python train.py --n_layer=21 --d_model=128 --n_head=4 --n_kv_head=4 --head_dim=32 --d_mlp=512 --vocab_size=8192 --activation="gelu" --norm="layernorm" --norm_place="pre" --norm_eps=1e-06 --positions="rope" --rope_base=7580.0 --rope_fraction=0.25 --qk_norm=false --attn_scale=0.177 --bias="all" --tie_embeddings=false --parallel_block=true --init="uniform" --init_std_qkv=0.0532 --init_std_o=0.0532 --init_std_up=0.0532 --init_std_down=0.0266 --optimizer="soap_variant" --lr=0.00385 --lr_mult_o=0.996 --beta1=0.95 --beta2=0.99 --lr_head=0.00954 --grad_clip=1.0 --warmup_steps=200 --schedule="wsd" --decay_fraction=0.777 --decay_shape="linear" --final_lr_fraction=0.05 --batch_tokens=65536 --seq_len=256 --doc_mask=true --train_tokens=339300000 --steps=5178 --dataset="wikipedia_en"
Each number is 500 + 25 x the weight over its row's rms, rounded and kept within 0 to 999. Layers, rows and columns count from 0. Numbers have three digits each. The size before them is the row's rms in percent of the matrix's.

# layer 5 attention key, 128x128, rms 0.12, rows 0-21, columns 0-127
058:474529513565494524476483500508507530521498471504522533500457489513501522497465478476481463471510495530543490531515487527499475469481472464520516532508501508512520476501514506466503494489489503506526546522494503566460458514510512455478509547535533512453488479519499495554499549486461526498524449470503484495482448473486496487488489505445538494490509515485483486512483503500497531485456
071:458517521491509523501506484529497549500514502519521468532459529525500506505479480506499485501478505512553471507541497522504416509536470486508515523482523493495491503483502503483498523505533540490513489487510523526520470549480508495521533536544537483503508508533467540529506505533478561502524454454508507524425471487495488502488496535501515553476517501544497504513500509500518536517503
040:512523447504483494502511504493507462477492484509499497493534493466458466468470515462497484462509491462461473474473485505508549509498519518502521478526492511518481525463492502532545461439500487544501519509561481493550531499519450505522489509483472508493507530473559515470506493466542469478512537507515520450524527532522501508535510483488489478525507494484490508508498505478509457454502
104:468530490500526499507494504514523530519491464467487459505420516504501524534474457507499464493505495506549508484542541511497440514502478490493512537484480489494511473510509515503472524521499516482509468508456548526486496505483544505515541503520514492499496465537470529532444517523440557492488478494499489480460488499479465509467498514491508539502488518544505500499502493526543535508482
173:464490522478515523478503484508530540489509500505499456518452508520489493497493483509504489518478521519566493494537507515479431506538495483523491523470528511525482484489512498480487534514517560484522498493491545512505453506491532482508520523517530486463498487519457522518488518541441526497532453478514490530440457480476485492472500510482514550445519499535494503497482509520518503523475
028:478519513524525521531524551498506494484520523493504500500488563516465496483504531529481508507529551530489494528551522494545498527506536501512497470516491474510486544568540554497508483501471533520507548498509505531480473516516543496492482526511523495465525557496500494472489515502503502474483525532513539562505443521504486475467515488475512495498543520477493520521514483514494485514519
089:459569509465537509476518528513492501471501489557534511538465473489500557508487500494532525504484528463465501525490464502547482503506481437512504523458471490485481499494515495508459482532528491517483510510482466541499529548510538489473553506492489489567523480527467497512470519478498523503493515485529529497538499501476500499501513479481501482497470521490511508531503484522514461528518
088:494519480509481515500495541521508479489491456526454466476522537516552535489456511508433488504513479473506525490533509462525489522466502494500512508499533468542519514502542495503479540513496533464508513505497477517495486521453511495505482492477549522540519520470502486501493500534504451511471519526484487479511473524463535483448502515508526499491551489508477514521493524530477557446494
084:506515524503570496504486502516473495488505524500487489504471536488548513569488552505465535500526496505528520510466522510505520523461473506468476510507545519490503492536496522451478460506462521473491495460490458503486484501480456459526500503451493493513538494508491511518550491497529517499470500513514488542522479541517496469489495490498526475526480469532529466516503510462498501480564
084:497511491498520484457478548495502538505525469508496534518511521437474499512534447479514526485498529543493440490491477533478527534526541484476504526507494496520488480511534510471516512565488462480493459553525491519502496541506525461481489509503484525462490491489487511504485505514518464460494521480482514520507483498459457518529487500504517502528527489521466536520480469482453501526465
098:509456469485470545488431538479532482475473481497562501519504503498523539441510521447527500475496522563473527514492499518471492505489492444493485501514542519527519457507525506482516524479511475509487533500511529508534501477468501498470472498492482508451521526492537520496482493521504474522507534523507504475515510488511527507478486495508478500454493514468517480453518526517534507460517
095:497481520495528464490509487456543494523537490488494475532503481480456490538501494470542541495521515491532522519456558485529526519494508545549523488533535535468556495504519524488526497523466504467512482486489521501498500490524512465467496463484459476559499467496473488517492486519507510497475502503495503477506514535479486476488478518547446475476476545504506512524503465488463508494477
093:524506506450504489478521487490462514529467497519488483543494500536532481563479463518522526592509492498502547471444525487525545448501497490459521460527507513473495483487506497481488486481512519495479529494503478481484459486485502464480499511526529560516472487505528493497490511531455514498494506501495452528508516498519480523514531530531485532512515483503465494498530517511537505492485
094:518509506505486543437515528527522492479475505495517452496463550542544482509509540480480529493499493485470535494513472523506521527446499465520484501443511510528528445485489522491526468477558529544500465477490478486492488499514498507451523485533524500468524522537499463500490508504510451489502497511487490490515505501475502527532508529488476463483542518475498535491487484487522462492506
091:523501493446526531518479502523501516477528511491480483490509552465483508490523487465483510486473523508491539522537516540513487509514448481510478476525460523494506545498511465505550515518480496525507455507486490520506465517508515461449519496415501512517513497466501448507537524477501461523545484517504488471513503473490491538540519513507538480471519509482490489504511452480495479485464
091:539532482488483503522473489455467529480515499497531522501495500510481522530510522486505494523525492452487518501517527511450542501503522517567483446503491507537508561510501495522518511488504500449510503521474507477504498539507533533526487480523497516455476495509523478514517501517478507516530449555499486509519568519496526455528531443478505509514449486471510525500488488522507525497500
094:483504476508474490485509514489479521502505493527506489472525532546459513478480506494543514475462499489476518469501505508489523478541476516489527469499498505519461514504498476492566527512502518519477521511501517531528506462497480540553502495482533509551540444473482488499518472521526468473535541442545518536496560512488529526529463472507484529536467488518472493473511509495517492500499
098:520509483499488510521541491469504453462501502471502509476526502488544509507504460509494486519519506552471501540512502470495519480476488497464522543454492517523509503454476523542512480511557521506499509518522511535489491494477518500487518475493527518458476501542546490473486527488440475489444475502523482465545531520535465506536506462495485512498500508468487493449522540497535473489477
086:491504497438524475434497502460512475490542505530500467527499482515500513508539525478531467476471521479497503554510497500487475524499466529483506524513502441491511447516507493494506522535496496517513537445510482477519505492514544515458518497539536495478513495517493524493490478469531485473502459467460518528465521500496487498513525467459508497491497521473437531464498504498531532506477
094:508484540541484520494462492466524473537494475481543478492523515518480466504506482501520469508513515467536483502501496510499506458493540489506499504521470530478526540520453536431468502535511488516519487507504462533486501456469528519503526508497476458483536488512540493504537476507448525471517477510504520513504454521508453474511493518479493543542527504511533530476491515473486505471541
097:508483505472460455499464528462496515525489488500505514451487537500465526558437534529492503482506474486492459479509509526533498488495485491484535488495506507487509480458476507564480482495523471542498488537534496499445558471512507508523526482542506508465482496496528518460528497488486498535528493487491519474523522496506477488489472523494507503494468557521515509462510523515533479501451
089:489475488475537505497505510538556528490514508467466508512496502499545490505510483491513510502537480480481491536501528465538521475508456492552517526460482484528504518484546513491486521514500512510510472510523508502506478527504482465491476475498521497473497499501492505544513530478496458506501507507433477501483527485490547544496543480443509492462442446477536503519464497518444503461510